Each number is 128 + 24 x the weight over the matrix's rms, rounded and kept within 0 to 255. Layers, rows and columns count from 0.

# layer 14 attention output (transposed), 256x256, rms 0.157, rows 57-63,121-127,185-191,248-255, columns 128-255
[[111 121 142 162 141  73  95 125 117 147 100 131 141 157 121 174 148 121 103  71 134 150 103 183 112 127 163  88  98 104 100 169 136 151 139 123 146 146 122 133 164 156 105 135 133 107  90 149 118 160 137  90 165 105 135 144 112 151  96 142 194  88 130  74 166 137  90  99  96 160 145 108 123 117 137 136 135 122 148 140 102  99 127 147 120 127 148 122 145 120 120 143 133  79 123 148 106 127 105 134 135 147 163 130 136 108 130 170 125 134 152 126 172 135 133 143  94  71 138 114 124 126 107 147 132 103 135 120]
 [137 123 142 172 101 103 118 100 145 130 106 111 125 128 129 142 133 171 131 104 136 160 100 137 137 137 126 135 140 108 121 130 148 134  81 154 103 159 109 119 140  93 104  87 112 118 125 116 105 127 127 135 186 151 135 105 115 100 142 107 125 122 154  99 108  87 132 144 107 128 156 119 100 109 120 108 109 134 126 129 120 140 143 112 124 114 138 139 122 131 150 139  94 179 167 114 102 153 127 109 152 119 117 117 107 115 137 181 152 137 115  90 153 145 133 183 121 128 142 117 113 134 164 156 138 156 120 177]
 [142 123 133 144 128 129 129 145 150 157  95 135 154 100  93 119  77 120 165 146  99 132 164 107 114 149 131 141  94 199 126 132 155 102  93 175 118 178 135 110 109 157 107 142 132  97  98 156 113 103 129 181 116 129 142 139 140 137 112 153 126 156  92 114 152 159 156  82 142  79 153 121 129 127 137 133 130 149 120 124 110 127 141 107 138  82 160 108  82 119 158 130 143 149 149 144  91 151 132 139  94 159 125 144 133 101 151 143 195  82 148  96  90 142 117 129 148 122 140 143 148 149  75 158 148 102 143  84]
 [107 117 106 116 113 151 130 130 133 134 141 137 128 144 111 109 157 123 130 147 122 137 131 159  99 109 148 104 100 151 114 121 133 160 142 133 137 137 151 105 116 117 131 127 163 122 128 140 135 141 111  92 143 171 134 122 142 162 179 139 151 140 143 111 122 101 167  96 116 131  94 120 118 122 119 109 117  96 122 139 146 119 120 139 107  87 110  92 139 161  85 116 163 142 112 169  77 117 106 155 132 114 115 128 147 118 135 106 117 158 139 112 126 152 154 101 120 122 115 129 125  95 156 124  82 135 110 119]
 [113 182 139 137 147 151 114 103 170 133  97 114 139 104 111 147 130 120 153 134 145 126 142 141 133 170 123 141 135 152  88 122 146 142 125 124 136 152 157  96 138 132 117 143 138  80 127 120 158 101 136 158 154 134 111 151 161  87 165 131 140 135 135 123 124 102 138 135 119 145 133 129 114 140 142  99 150 135 135 118 115 137 165 114 129 153 135 103 155 146 122 109 133 150 156 136 125 145  89 106 132 118 102  81 154 122 163 139  88 144 126  78 116 166 138 122  92 137 152 109 118 131 135 112 103 110 151 111]
 [157 117 120 163 170 146 135 115 147 123  92 131 130 134 121 128 131 116 147 155  95 135 123 123 121 113 168 117  96 138 125 162 122 163 138 144 159 120 108 104 110 122 123 111 149 132 115 142 141 155 113 122 127 138 124  83 109 125 150 133 115 143 142 146 172 113  92 155 124 112 143 108 129 139 138 119 100 125  89 101 104  98 114  90 127  97 125  81 135 161 122 111 133 175 114 179 116 148 128 162 139  85 117 110  91 126 137 111 116 138 142 113  93 121 126 139 129 139  99 146  95 112 145 143 121 149 147 130]
 [134 154 136 117 149 151 141 130 158 148 140 107 121 113 138 158 137 118 122 124 144 133  76 114 151 129 108 109 118 152 131 157 119 101  87 138 154 149 112  90 119 141 144 122 159 109 146 144 153 159 139 134  98 128 136 112 183 125 130 138 151 127 112 124 160 140 160 177  98 101 146 105  88 144 146 124 103  98 153 132 109 132 109 122 161  82 107 126 162 140 133 116 122 128 108 123 120 130 104 122 152 155 145 106 139 137 135 161 133 107 118 110 152 126 103  88 130 102 137 153 122 103 111 102 117 148 119  89]
 [142 197  93 108 167 141 124 138  95 137 144 154 172 170 131  96  89 154 122 152 105 125 154  85 114 134 130 130  98  88 144 171  97 106 150 135  66  77 127 137 129 113 102 137 131 161 117 112 106 118 111 133 119 159 124 134 109 133 129 161  96 127 123 143 132  90 154 170 136 168 138 144 116  81 129 154 125 135 146 151 106 118 136  82 155 136  97 169 157 114 112 154 126  98 105 131 149 118 117 121 107 115  75 137 144 101 100  94  98 132 128 166 105  66 160 103 127  93 162 140 102 130 144 140 133  99 140 133]
 [119 150  98  97 150 143 122 126  90  97 130 165 151 144  55 121 153 109 139 145 146 109 177  96 158 118  91  62 121 161 162 102 132 117 180 122 142 143 107 118 152 100 109 136 127 127  97 135 121 117 112 120 159 140 150 105 182 141 121 151 109 122 128 135  90 125 147 114 138  88 115 158 147 130 125 144 121 129 159 163 119 117 120 171 123 151 165 124 130 151 117 135 148  67  97 152 119 145 140 143 121 127 102 119 143 124 131 148 138 103 122 137 123 113 149 128 152 169 136 137 100 110  86 142 138  67 103 128]
 [132 146  92 121 122 141 131 125 108 136 131 113 139 131 156 144 171 128  83 135 181 126 133 149 127 136 126  86 108 130 113 126 109 130 113 133  53 105 106 139 104 132 140 104  91  88 145 124 105 131 143 108 140 121 113  94 107 125 130 139 102 139 179 153 170 126  97 134 127 174 107 105 138 103 141 106 130 136 106 124 105 136  64 154  93 154 121 112 132 109 196 113 109  97 135 139 119 107 112 131 129 105 178 114 126 124 125 130 138 136 158  92 118 132 138 131 117 129 112  83 140 120 144 129 109 150 138 158]
 [123 119 151 168 147 105 140 108 168 120 160  89  84 119 179 162 137  75 154 111 160 120  95 116 111 103 142 143  96 109 131 108  75 156 104 123 144 162 129 174 133 132 170 129 150 127 124  97 127  59 105 131 136 131 135  99 146 116  64  97 137  97 134 160 161 157 129 124 120  98 162 100 119 149 118 145 119 152 111 160 102 161 135 132 167 143 179 115 104 120 124 144  84 105 114 126 120 137 133 129 102 114  92 155 125 135 141 135  86 124 138 126 143 128 112  68 156 136 121 142 150 170 143  74 130 159 138 131]
 [132 107 108  91 116  78 129 184 144 146 132 112  68 134  85 141 123 111 136 114 104 123 116 130 147 129 126 129 112 125 165 140 126 130 173 140 164 112 139 123 139 105 160 153 126 152 118 156 100 110 165 111 131 107 149 136 114 138 124 130 117 103 116 149 155 139  95 137 103 105 121  99 107 121 169 133 137 139 110  86 140 112 142 146 162 123 157 138 143 102 143 141 174 159 101 117 109 152 133 128 129 140 120 147 156 132  89 112 124 119 127  91 172 140 116 100 170 154 140 140 127 152 135 111  77 108 134 132]
 [ 54 108  90 148  93 134 122 138 139 124 123 153 138  92 109 120 107 123  90 139 111 140 137 132 151 104 133 138 156 127 138 138 147 109  72  77  83 133 115  87 138 150 132 152 138  93 154  97 129 107 108 180  96 108  88 186 169 139 160  79 120 147 130 100 121  71 150 118 108 136 128 120 150 147 117 127 125 124 138 119 142 102 135 115  80 154  99 160 129 127 117  98  98 135 135 139 138 105 149 136 129 196 159 120 103 146 160 118 135 113 102 127 149 121 105 139 109 120 131 118 119 160  98 111 157 111 107 117]
 [126  93 154 150 136 148 125 127 153 106 127 137 117  92 101  61  93 131 104 152 123 119 125 117 105 165 156 104 129 130 150 108 117 160 152 131 134 152 127 116 146  82 126 119 128 133 115 133 126 123 141 128  99 141 130  96 120 141 133  74 127 156 123 115 104 119 129 135 106 115 100 208 176 163 103 136 105 132 132 118 106 153 157 127 132 162 103 166 136 121 113 116 113 125 132 118 132 120 158 143 132 103 130 134  99 104 155 147 146 122 154 148 145 139 147 200 129 135 133  99 133 134 121 198 126 131 126 145]
 [118 150 128 125  97  99 126 154 136 167 147  90 153  89 140 138 121 102  64 174 135 137  99 136 100 145  87 155 171 142 151 121 104 108 119 143 175 150 133 117 123 166  85 117 100 124 152 124 126 132 115 103 116 119 125 151 133 108 109  88  88 153 153 143 122 127 149 167 133 115 113 120 125 146 123 108 100 138 125 135 116 127  90 115 116 117 109 123 125 141 143 137  86 139 157 162 148  89 113 123 144 109 123 113 119 156 142 126 141 150 176  96 138 131  78 131 117 146 105 138 118 140 163 118 131 162 124 138]
 [143 137 131 100 141 133 135 149 121 126 141  87  89 119 151  97 118 130  90 123 141 107 118 124 112 118  91  98 135 143 108 121 122 112 129 132 153  66 159 152 129 129 149 144 130 131 140 194 132 139 150 114 121 147 156 119 107 134 162 147 107 171 156 159 152 121 103 182 119  89 110  89 147 134  84 105 114 122 133 125 127 166 130 103 135 117 127 142 113 146 143 124 114 132 129 155  91 113 121 162 130  99 152 126 128 140 158 159  97 141 145 122 122  95 149 120  82  90  68 101 138 138 131 149 138 128 142 157]
 [119 165 121  83 128 105 114 111  65 122 144 146 130  98 144 109 105 129 134 122 162  93 123 164  96 129 156 114 139 115 121 128 176 107 126 120 108 122 132 170 154 165 110 103 108 171 117 107 127 123  99 111 175 108 120 154 139 164  96  90 146 108 154 126 129 109 102 182 133 146 116 101 147 123 161 137 117 105 147 127 135 153 102 131 139 123  76 130 146 176 107 145  74 129 124 141 157 120 127  89 151 116  95 115 120 133  99 121  81 116 125  92 170 138 148 102 143 112 153 137 130  83 135 136 114 133 118 141]
 [121 155 119 128 178 125 128 158  91 107  77 120 140 155 143 141  83 148 107 125 134 119 129  97 144 147 121 200 169 172 147 106 152 144 120 170 113 142 110 133 109 128 125 120  99 116 167 142 136 123 166 161 107  72 175 155 108 126 118 148 177 137 147 104 100 145 111 132 157 134 125 124  80 149 109 111 141 116 126  72 123 139 135 158 106 145  96  93 131 123 134 117 114 133 140 115 135 133 138  98 134 140 121 130  75 133 164 106 129 147 139 130 125 149 164 121 154  88 132 133  81 128 109  97 146 132 156  91]
 [115  94 121 135  96 173 112 149 129  83 154 131 108 142 144  81 150 153 115 131 126 107 142  86 158 132 146 142 148  91 116 133 168 128 119 118 124 141 124 166 115 133 137  86  98 131 111 105 123 126 101 123 155  96 136 157  86 147 136  78 120 137 161 135 109 104 122 102 138 102 149 136 128 100  86 122 139 116 155  99 150 109  94 110  80 138 107 107 115 103 113 143 122 104 116 116 136 168 154 136 146 140 157 163 136 131 129 123 138 103 154 127 127 100 142 154 172 138 110 138 149 131 133 114 145 182 161 119]
 [112 144 160 144 118 104 146 122 121 161 121  78 101 159 147 134 141 118 131 120 144 117 138 163 103  82 123 145  98  58 154 109 126 112 122 175 117 106 140 135 108  94 130 120 187 138 106 161 127 123 123  92 140 137 127  96 133 163 127 127 105 112 190 129 103 102 121 123  82 111 119 146 166 133 157 142 154 149 139 129 120 119 150 140 161  90 166 121 156  81 121 142 136 111 136  94 115 143  89 136 127 149 139 158 116 141 106 154 138 142 155 110 147 148 153 166 145 138  71 137 130 128 151 142 139 137 122  96]
 [130 159 102 131  98  81 132 164 101  71 127 151 101 185 126  95 136 139 159 136 110  83 147 112 166  98 168 152 118  96 149 106 105 117 176  87 108 119 181 180 127  90 123 149 158 128 161 147 129 116 104  85 143 106  99 127 108 150 119 118 112 178 143 136 120 120 126  92 128 130  64 144 155 128 101 140 141 110 122  87 143  92 169 126 106 106 154  94 148 112 139 141 167 102  90  93 116 149 123 109 121 159 156 136 164 110 109 128 110 135 223 159 125 116 159 111  96 136  68 113 134 125 117 140 152 114 140 174]
 [109  77 119 109 111 153 150 103 112  98  98 140 134 129 157 155  97 157 120 111 106 112 144 123 110  67 128  87 120 136 145  92 192  96 172 104 171  81  98 161 164  96  64 128 169 154 108 136 153  89 133 170 127 129  77 178 136 111  85  98 129 139 112 128  84 121 152 122 124 130 153  84 121 129 118 123 148 179 110 144 105  84  99 145 119 105  94 138 101 122 122 126 135 148 176  66 106 118 126 158 119 101 134 135 134 188 135 142 102 101 149 154  79 115 102 160 143 113 157 167 188 127 136 167 107 110 176 135]
 [ 89  98 141 160 103 166 145 136  86 145 161 149 181 128 136 111 117 115 157 128 119 117 144 140 146 124 140 147 136 139 110 118  99 111 140 120 161 133 119 127 133 123 154  92 150  88 159 172 117 131 126 128 137 113 134  94 141 117 182 115 154 134 106 102 133  86 142 119 128  89 133 112 134 122 134 130  99 126 128 132 159 155 144 146  58 127 118 174 111 142 136  89 131 115 137 108 130 144 130 126 125 127 155 133 118 113 115 159 157 100  71 129 127 157 145 129 129 144 133 153 152 138  86 150 155 166 133 170]
 [108 103 100 150 119 125 132 142 159 122 128 135 174 145 131 116 140 121 134 134  75 150 130 161 157 129 179 195 106 133 159 132 111 120 158 125  51 136  74  93 108 137 169 134 122 107 120 117 147 142 161 157 106  66  85 141 117 119 124 115 171 114 124  96 175 133 104  97 124 176 131 154 175 104 139 168 110 133 125 115 122 107 109  72 166  90 115 118 139  87 152 140 146  99 136 153 112 109 143 115 102 141 105 129 133 163 103 116 139 117 140 148  92 135 114 184 151 141 147 137 117  90  96 119 119 117 155 162]
 [117 144 129 126 111 156 121 109 179 126 137 144 119 179 137 131 148  82  81 116 117 156 129 122 148 111  75 149 151 113 161 119 128 157 142 151 122 118 124 138 120 161  78 136 142 149 126 126 116 129 112 146 122 119 151 122 187 119 141 107 160 112 133  98 128 103 172 131 130 104 128 138 126 173 137 132 109 135 144 162 153 114  84  94 122 158 141 133 132 167 134 136 134 148 151 126 102 135 114 114 110 159 116 146 114 132 158 108 148 147 157 134 137 120 144 145 147 134 103 127 138 145  82  94 151 148  93  90]
 [133 115  78 113 135 100 119 143 118 122 121 172 142 108 101 105 126 160 113  97  70 121  98  89 124 122 138 109 131 113 109 114 128 104 133 144  90 125 127 155 137 122 133 113 113 113 132 118 134 112 150 130 141 156 100 132 119 153 170 125 144  97 147 116 154 153 125 154 136 138 118 117 158 124 140 152 113 141 114 113 158  98 112 119 141 151 134 136 122 115 114 123 119 127 112 125 101 180 143 130 114 156 138 133 138  78 123  93 145  96 112 149 153 136 177 120 110 152 132 121 111  68 107 160 125 118 122 131]
 [127 137  74  97 152 115 152 118  91 209  76 118 131 105 122 165 106 139 149 116 136 166 112 195 114  95 135 128 108 164 144 158  75  70 110  94 172 118 121 149 145 141 124 112 109 103 138 144 182 131 152 111 138 128 130 142 112 146 108 157  85 144 114 147 149 153 156 143 140 146 135 120 148 160 138 139 134 139 171 177  85 166 136 213 132 147 150  99  94 151 122 129  96 111 111 136  95 107  97  82 131 177  97 139 138 118  88 156 112 131 104 129  84 104 119 166 113  79 119 123 134 107 142 121 162 116 112 164]
 [168 174 116  84 154 154  82 145 159 141 141 145 142 178 140 114 144 144 128 122  96 133  97  57 135 143 129 127 169 145 103 132 136 114  87 133 199  89 152 111 126 113 110 131  94 110 142 124 106 159 135 149 190 149 147 112 118 108 132 130 110 148  92 138 113 128 153 152 110 128  98 114 106 133 131 102 109 121 112 146 133 136 159 155 133 129 137 122 124 111 133 151 144 129 125 135 136  95 129 131 176 105  89 100 122 114 116 122 164 119 131 158 141 125 138 137 131 134 125 117 184 105 155 164 134 146  81 129]
 [129 114  88 140 147 150 155 133 125 145 122 126 167 108 130 140 108 125 108 117  89 149 142 150 113 114 108 157 175 159  94 118 166 105 132  94 143  84  89 126 175 148 160 105 164 131 127 166 134 143 137 151  76  98 149 172 135 113 146 146 144 140 142 134 113 102 154 126 146 104 177  93  92 122 162 111 110 130  95 122 117 104  90 125 156 111  94 138  80 115 127 118 153 122 150 136 126 128 106 165 147 129 138 122 101 188 149 115 141 120  96 128 128 159 116 186 164 116 150 129 135  85  93  72 112 136 119 132]]
# layer 14 attention value, 64x256, rms 0.201, rows 57-63, columns 128-255
[[139  96 100 121 135  97 117 135 137 120 129  78 134 170 151 124 183 142 136 123 140  97 127 111 161 179 134  88 115 119 148  95 125 119 144 136 180 119  86 130 152 143 156 144 107 107 125 123 147 119 110  84 131 125 125 120 186 123 150 107 114 114 104 162 108 167 124 117 131 130 124 134 108 138 125 136 161 152 109 143 129 152 102 157 158 155 123 128 112 127 128 127 146 142 129 127  94 142  97 111 129 181 105 157  89 142 130 126 123 126  85 146 156 201 133 128 148 147 128  68 128 132 107 144 106 121 122 117]
 [151 116 134 122 126 108  99 109 145 110  94 116 143 145 156 143 170 101  94 116 121 163  96 104  86 135 128 139 123  91 142 140 124 150 118 140 128 182 127 177 108 146 105 154 118 137 137 129 110 141 115 133 126  92 118  78 125 120 126 122 130 125 106 106 134 118 127  94 145 124 134 161 108 110 146 136 137  96 110 132 125 141 130  96  72  94 121 153 142 142 128 144 143 160 173  95 144  84 116 122 122 158 163 105 128 120 110  99 140 137 101 116 126 125 138 136 100 135 146 119 120 152 114 137 126 136 114  99]
 [151 130 152 191 136 123 125 150 127  81  93 105  70  82 137 170 123 129 134 125 137 152 125 102 149 105 154 132  99 105 154 142 111 150 131 136 134 112 126 116 107 104 174 149 145 111 102  98  95 126 133 168 144 110  93  91  89 117 139 124 136 125 143 135 108  98 151  98 111 130 129 169 118 154 134 180  98 140 107 109 146 157 144 120  91 107 101 123  91 135 158 104 158 154 126 131 143 125  81 158 110 114 163 131 166 112 151 116 141 123 129 117 100  86 109 116  95 184 138 162  98 141 105 126 137  84 142 139]
 [146 123 142  94 103 104 152 129 106 124 143 141 139 119 118 139 134 132 138 153 115 108 104 109 145 175 105 174 119  92 131 150 141 139 168 127  91  93 148 127 106 155  91 160 101 177 101 148 157 174 107 149 133 104 111 183  91 110 151 138 136 161 131 146 103 111  79 121 103  91 101 147 157 114 121 141 135 123 150 151  85 117 141 150 124 128 149 126  86 130 127 103 154 153 126 102 157 149  83 118 174 126 148  38 132 131 148 182 130 125 135 109 148 129  82 128  95 149  85 170 134 166 185 125 128 104 130 150]
 [147 134 189 175 148 150 138 118 110 123 146 122 153 116  90  99  96 116 135  79 115 145 170 156 124 177 140  94 136  84 153 107  81 110  98 130 120 143 105 111 144 105 123 170 132 133 108 104 100 115 124 112 124 125 151 141 172  92 152 120 122 108 127 120 123 141 177 121 111 149 133 111 104 123 136 126 115 156 130 136  73 123 152 146 169  89 136 135 128 130 159 147 132  92 143 139 153 125 126 159  94 115 144 149  86  93 149 110  85 151  85 159 125 121 112 106  95 163 113 129 110 132 128 111 139 140 141 139]
 [154 115 130 154  96 164 115 173 133 133 112 139 123 125  70 137 108 166 118 142  81 106 135 138 169 154 124 138 135 120  91 115 121 169 157 131 126 148 136 140 116 127  95 129 123 163 110 156 144 126 155  78 123 115 111 163  89 130 142 133 142 160 123 130  96 168 125 145 172 137 141 126 135 112 133 186  54 136 101 162  91 124 134 113 167 121 118 146 143 175 130  67 112 124 118 148 130 128  99 151  97 105 154 103 135 134 135 124 102 107 157 125 102 107 113 129 118 136 141 152 165 144 105 102 146 104 126 192]
 [121 131 151 160 116 161  92  99 142 160 113 154 102 107 127 143 170 101 114 124 110 153 130 149 122 135  81 139 114  91 126 163 157 178 125  77 153 122 115 129 168 159 118 149 118 158 102  95 122 156 104 153 153 137 107 148 125  79 123 167 111  92 138 129  99 156 135 166 139 135 170 143 103 119 119 103 149 120 148 135 153 122 111 113 131 129 123 154 149 132  87 116 103 151 133 154 118  98  62 139 102 127 135 146 142  97 150 145 105 122  93 125  90 175 119  99 130 104 142 154 124 151  66 148 130 122 146 136]]
# layer 14 MLP up, 1280x256, rms 0.236, rows 0-8, columns 128-255
[[175 128 135 136 132 146 135 132 127 119 148 129  98 106 108 180 144 127 134 113 156 122  89 113 127 152 117 129 129 135 124 101 137 137 117 117 125 135 122 153 159 129 158 100 121 136 134 144 145 121 160 147 150 114 105  94  88 145 125 119 173 125 131 127 123 156 119 174 166 109  89 129 119 126 127 135 169 125 161 160 123 141 115 107 138 126 145 139 107 106 163  82  93 159 147 140 140 114 132 157 106 153 118 131 130  81 116 134 143 139 148 132 127 133  90 134 137 132 118 130 133 123 122 127 111 151 109 147]
 [141 134 119 141 145 107 150 123 159 133 167 188 155 152 112 137  87 103 113 103 175 126 109 149 118 145 179 125 138 114  83 131 121 125 126 119 129 127 162 103 152  99 108 102 143  79 103 101 111 114 113 127 142 116 122 145 131 153 132 119 186 133 120 102 145 111 151 148 140 143 135 123 147 142 122  76 145 118 134 113 147 131  74  81 146 137 128 113 154 143 168 130 144 116 140 184 111 163 161 149 168 119 100 102 130 113 148 130 144 114 121 111 142 115 177 140 132 114 141 100 123 130 135 108 137 137 120 100]
 [100 118 118 106 185 140 144 136  91 134 106 123 139 124 132  57 177 124 127 122 147 155 121 103 123 132 142 151 104 126 166 134 129 106 162 170 109  99 145 143 152 137  95 112 131  81 138 129 116 109 156 136 117 109 128 137 115  59 102 154 129 107 138 167 117 131 123 137 168  97 142 105 119 120 122 125  96 143 121 142 145 102 140 116 145 153 109 198  95 123 122 148 143 150  80 134 103 148 121 102 154 123  88 118 111 110 133 113 106 117 118 109  67 160 116 159 103 127 115 129 156 130 173 215 116 163 114 137]
 [ 93 149 115 121 166 111  92 114 109 169 117 139 131  96 146 137  83 133 155 107 149 124 135 178 142 124 101 135 173 116 108 120 118 140 100 118 148 117 142 100 130 156 114  82 120 117 138 134 110 129 132 116 112 170  70 110 135  85 144 145 128 129 126 138 108 168 117 186  89  90 128 105 157 148 114 136 150 133 141 118 108 129  78  80 124 137 144 153 102 123 132 181 132  99 114 137 144 105 130 130 149 126 184 127 115 156 127  98 129 127  91 105 130 107 153 152 147  79 130 150 174 111 116 101 130 112 150 131]
 [119 125 126 126 105  95 149 123 111 150 149 148 104 112 119 133 124 122 117  89 110 139 104 119 112 130  85 174 130  97 147 116 103 132  82 159 198  56 177 118 100 140 118 143 119 126  97 125 125 135 172 105 123 132 156 134 101 109 104 120 128  90 111  80 118 123 125  93  94  66 167 109 111 144 118 108 126 142 148 147 109  93 132  82 120  95 102 163 149 113 102 131 134  97 127 114 126 111 110 158 150 155 124 129 148 137 149 149 151 140 213 134 113 118 114 153 131 196  89 134 118 132 152 144 144 143 141 154]
 [130 137 144 139 125 138  89 137 109 140 161 125 132 129 128 124  48 103  74 143 125 160 135 136 130 142 143 180 145 146  83 138 124 133 129  82 143 121 174 140 104 153 161 105 147  98 105 137 162 145 122 133 126 157 137 174  86 133 110 145 100 121 104 168 163 129 121 121 135 153  94 138 156 156 102 168 122 152  99 118 106 106 105 100 119 165 129 132 169 130 153  95 149 127 178 117 141 136 113 118  98  97  95 123 130 114 143  95  96 136 118 133 131 189 156 124  91  77 183 103 113 122 100 192 133 144 137 167]
 [110 142 139 159 155 156  93 131 105 121 140  93 141 149 178 125 124 191 118  82 119 212 103 150 144 124 117 120 175 141 155 145 108  82  82 117  90 101 125 166 145 125 109  87 133  61 125  97 138 125 166 114 164  98 110  77 150 110 134 115 124 127 144 138 116 113 143 130 132 158 129 117 105 129 146 109 148 118 135 126  95 141 118 118 157 176 146 161 187 175 182  83 139  93 189 103 119 114 123 133 138 115 116 106 133 121 124 128 138  97 117 142 113 142 151 145 100 104 174 111 123 140 107 120  97 147  95 133]
 [137  95 149  78 118 117 168 129 131 126 116 132 173 117 105 156 161  80 156 105 110 129 119 122 151 131 175 155 177 117 126 162 116 155 141 128 126 151 135 123 146 129 140 114  95 141 147 136 131 122 163 185 104 111 132 126  99 129 108 110 102 135 124 118 150 123  90 168 136 132 142 119 126 135  95 132 125 137 119 125 100 143 100 110 105 131 170 134  96 139 132 127  95 118 105 114  89 155 156 131 165 142 111 137 140 107 135 122 117  93 115 152 156 122 139 137 150 113 157 108  91  97 121 135 138 104 131 162]
 [ 99  86 104 115 143 130 147 121 131 123 118 105 150 151 151 151 124 108 130 132 159 129 164 100 142 123 194 152 114 146 152 141 119 137 132 154 111  93  82 137 188 116 119 105 125 125  79 152 138 134 128 156 127 146 144 157 139  83 187  95 126  91 138 142 117  98 119 118 161  91 176 151 113 142 101 112 147 125 130 127 137 139  73 125 133 116  66 131  96 126 119 130 111 137  86 133 114 137 122  90 115 131 133  96  97 116 128 120 108 170 131 174 116 118 125 187 125  87 113 105 143 155 146 194 140  90 137 116]]
# layer 14 MLP down (transposed), 1280x256, rms 0.112, rows 0-8, columns 128-255
[[ 98 103 158 118  93 138 168  95 133 133 114 107 160 141 153 101 123 130 104 166 134 134 144 128  99 128  89 141 111 118 150 154 118 132 124 130  97 184 143 124 122 159  98 149 115 138 114 134 126 159 113 108 123 135 153 128 102 121 130 110 144 151 135 128 120 124 143  70  75 135 144 111 183 125 144 130  76 135  90 131 119 140 131 154 104 132  88 126 149 152 110 131 164 120 145 140 108 117 118 148 179 102 138 158 117 146 165 119 107 126 116 127 132 110 117 103 129 127 102 154 118 154 110 135 124 128 131 126]
 [158 149 128 124 105 124 113 122 129 177 116 131 100 128 124 153 146 151 150 153 116  99 139 103 168 128 122 151 157 124 178 139 112 136 110 145 105 142 107 165 131 139 131 106 143 146 140 146 117 107 103 151 137  99 110  67 150  94  98 134 107 151 173 141 132 114 111  93 136 138 115 150 129 123  98 136 112 123  96 125 126 151 108 170 103 139 165 146 116 110 146  92 112 154  99 104 183  92 119 115 114  88 164 151 105 159 168 144 136 118 102 159 122 145 149  93 140 179 101 137  91 139 153 166 111 117 149 146]
 [115 125 125 164 172 102 112 148 174  89 121 139 141 110 112 137 115 115 109 123 135 152 137  79 156 130 128 107 170 133 130  92 144 151 170 144 162 139 165 171 154 126 124 132 119 134 148  89 124 127 104 136 102 113 105 149 156 128 172 108 101  83 105 117 107 161 108 108 151  99 159 182 139 165 107  88 150 140 129 105  96 112 158 105 135 159 131 110 124 131 140 116 137 141 145 140 140 153 109  99 114 150  94 176 124 150 114 157 129 109 158 125 105 109 110 165 143  76 114 120 144 106 146 132 143 144 145  76]
 [104  90  95 180 148 166 176 125  98 153 129 113 122 142 146 155 103  87  93  99 104 135 108 111 155 148 208 101 128 128 147 156 133 159 149 129  90 193 107 102 104 100 147 110 143  38 104 145 100 135 105 121  79 124 135 155 123 167 109 170 111  83 107 160 173 130 117  97 137 112 170 142 100 140 141 142 136 135 119 167 104  95 164 148 174 130 115 146 177  82 100 155  77 153 121 111 134 165 146 131  86 144 112 160 185 131 141 136 180 131 151 146 150 163 106 149 159 159 143 106  94 137 116  87 182 160  69 138]
 [110 126 161 145 166 118 123 122 150 153 127 106 130 141 121 144  99 143 156 141 120 140 163 102 157  88 141  75 119 153 145 108 151 123  99 128 110 141 125 127 113  83 153 122 123 122 140 122 161 155 139 100 100 157 124 122 138 136 122  96  89 144  97 149 161 118 121 125 121 102 134 156 152 131 130 112 126 128 150 123 148 143 153 168  84 144 105 129 124 164 129 163 119 152 133 161 157 136 134 126 172 137 112 114 146 127 130 107 111 140 114 143  83  93 127 103 124  92 155  97 142 134 104 113 100 139  86 114]
 [ 97  86  59  91 106 132 159 163 133 114 114 144 110 135 147 153 137 118 138 133 121 139 107 140 150 135  67 167 140 140 118 161 129 144 132 112 124 137 161  93 134 160 153 111  86 132 148 155  68 128 151 118 159 129 135  96 161 114 138 159 121  94 149 126 180 125 115  98 140 107 106  99 146 131 128 126 117 118 153 113 113 123 100 136 150 125  78 131 149 133 153 132 137 114 134 134 146 136 126 114  88 114 132 159 111 151 150 139 141 134  96  89  99 117 124 135 128 152 121 167 120 146 134 126 101 173 160 158]
 [128 156  68 125 147 113 121 154 145 120 129 139 160 142 137 155 133 109 129 147 135 110 154 140 116 100  94 112 114 132 135 122 120 157 175 150  88 138 132 147 139  99 117 122 103 123 111 126 116 155 134 143 140 105 126 140 136 119 116 116 124 127 127 126 121 154 126 115 159 112 142 129 136 147 108 140 145 112 123 102 173 118 120 112 135 142 135  94 129 130 116 108 105 149  92 106 152 147 133 108 114 133 143 144 101 116 123 138 133 181 155 120 159 173 109 118 163 133 102 118 129 143 107 139 148 164 136 178]
 [121 130 141 159 115 139 101 128 133 132 113 156 103  85 116 134 147  99 138 103 155 108 134 123 123 108 122 121 138 133 101 138  94 134 130 172 129 140 110 151  97 119 119 131 167 134 141 123 121 143 128 124 143 122 119 105  96 144 128 139 155 148 118 134 120 122 147 125 143 105 167 142 122 133 149 108 150 106 136 109 170 120 127 129 118 114 118 157 139 117 141 135 142 144 178 140 181 135 139 133 141 117 124 119 143 156 116 145 143 174 141 129 112 121  91 100 110 119 155 143 154 133 160 132 138 142 138 103]
 [131 115 122 169 164 179  67  93 163 116 132  81 159 144 137 139 152  89 111 139 107 138 112 116 102 148 148 111  71 124 110 135 134 122 146 151 134 138 126 123 130 118 124 169 150 129 139 129 102 169 134 157 121 182  60 155 135  71 133 137 139 106  94 147 116 123 122 163 126 101 159 127 126 122 104 132 197 124 163 118  88 123 156 178  93 111 132 158 106 134 119 139 125 114 119 138 127 105 153 120 124 110 129 139 133 119 119 161 155 126 133 156 133  82 180 114 116 150 157 108 122 113 139  89 113  85 122 155]]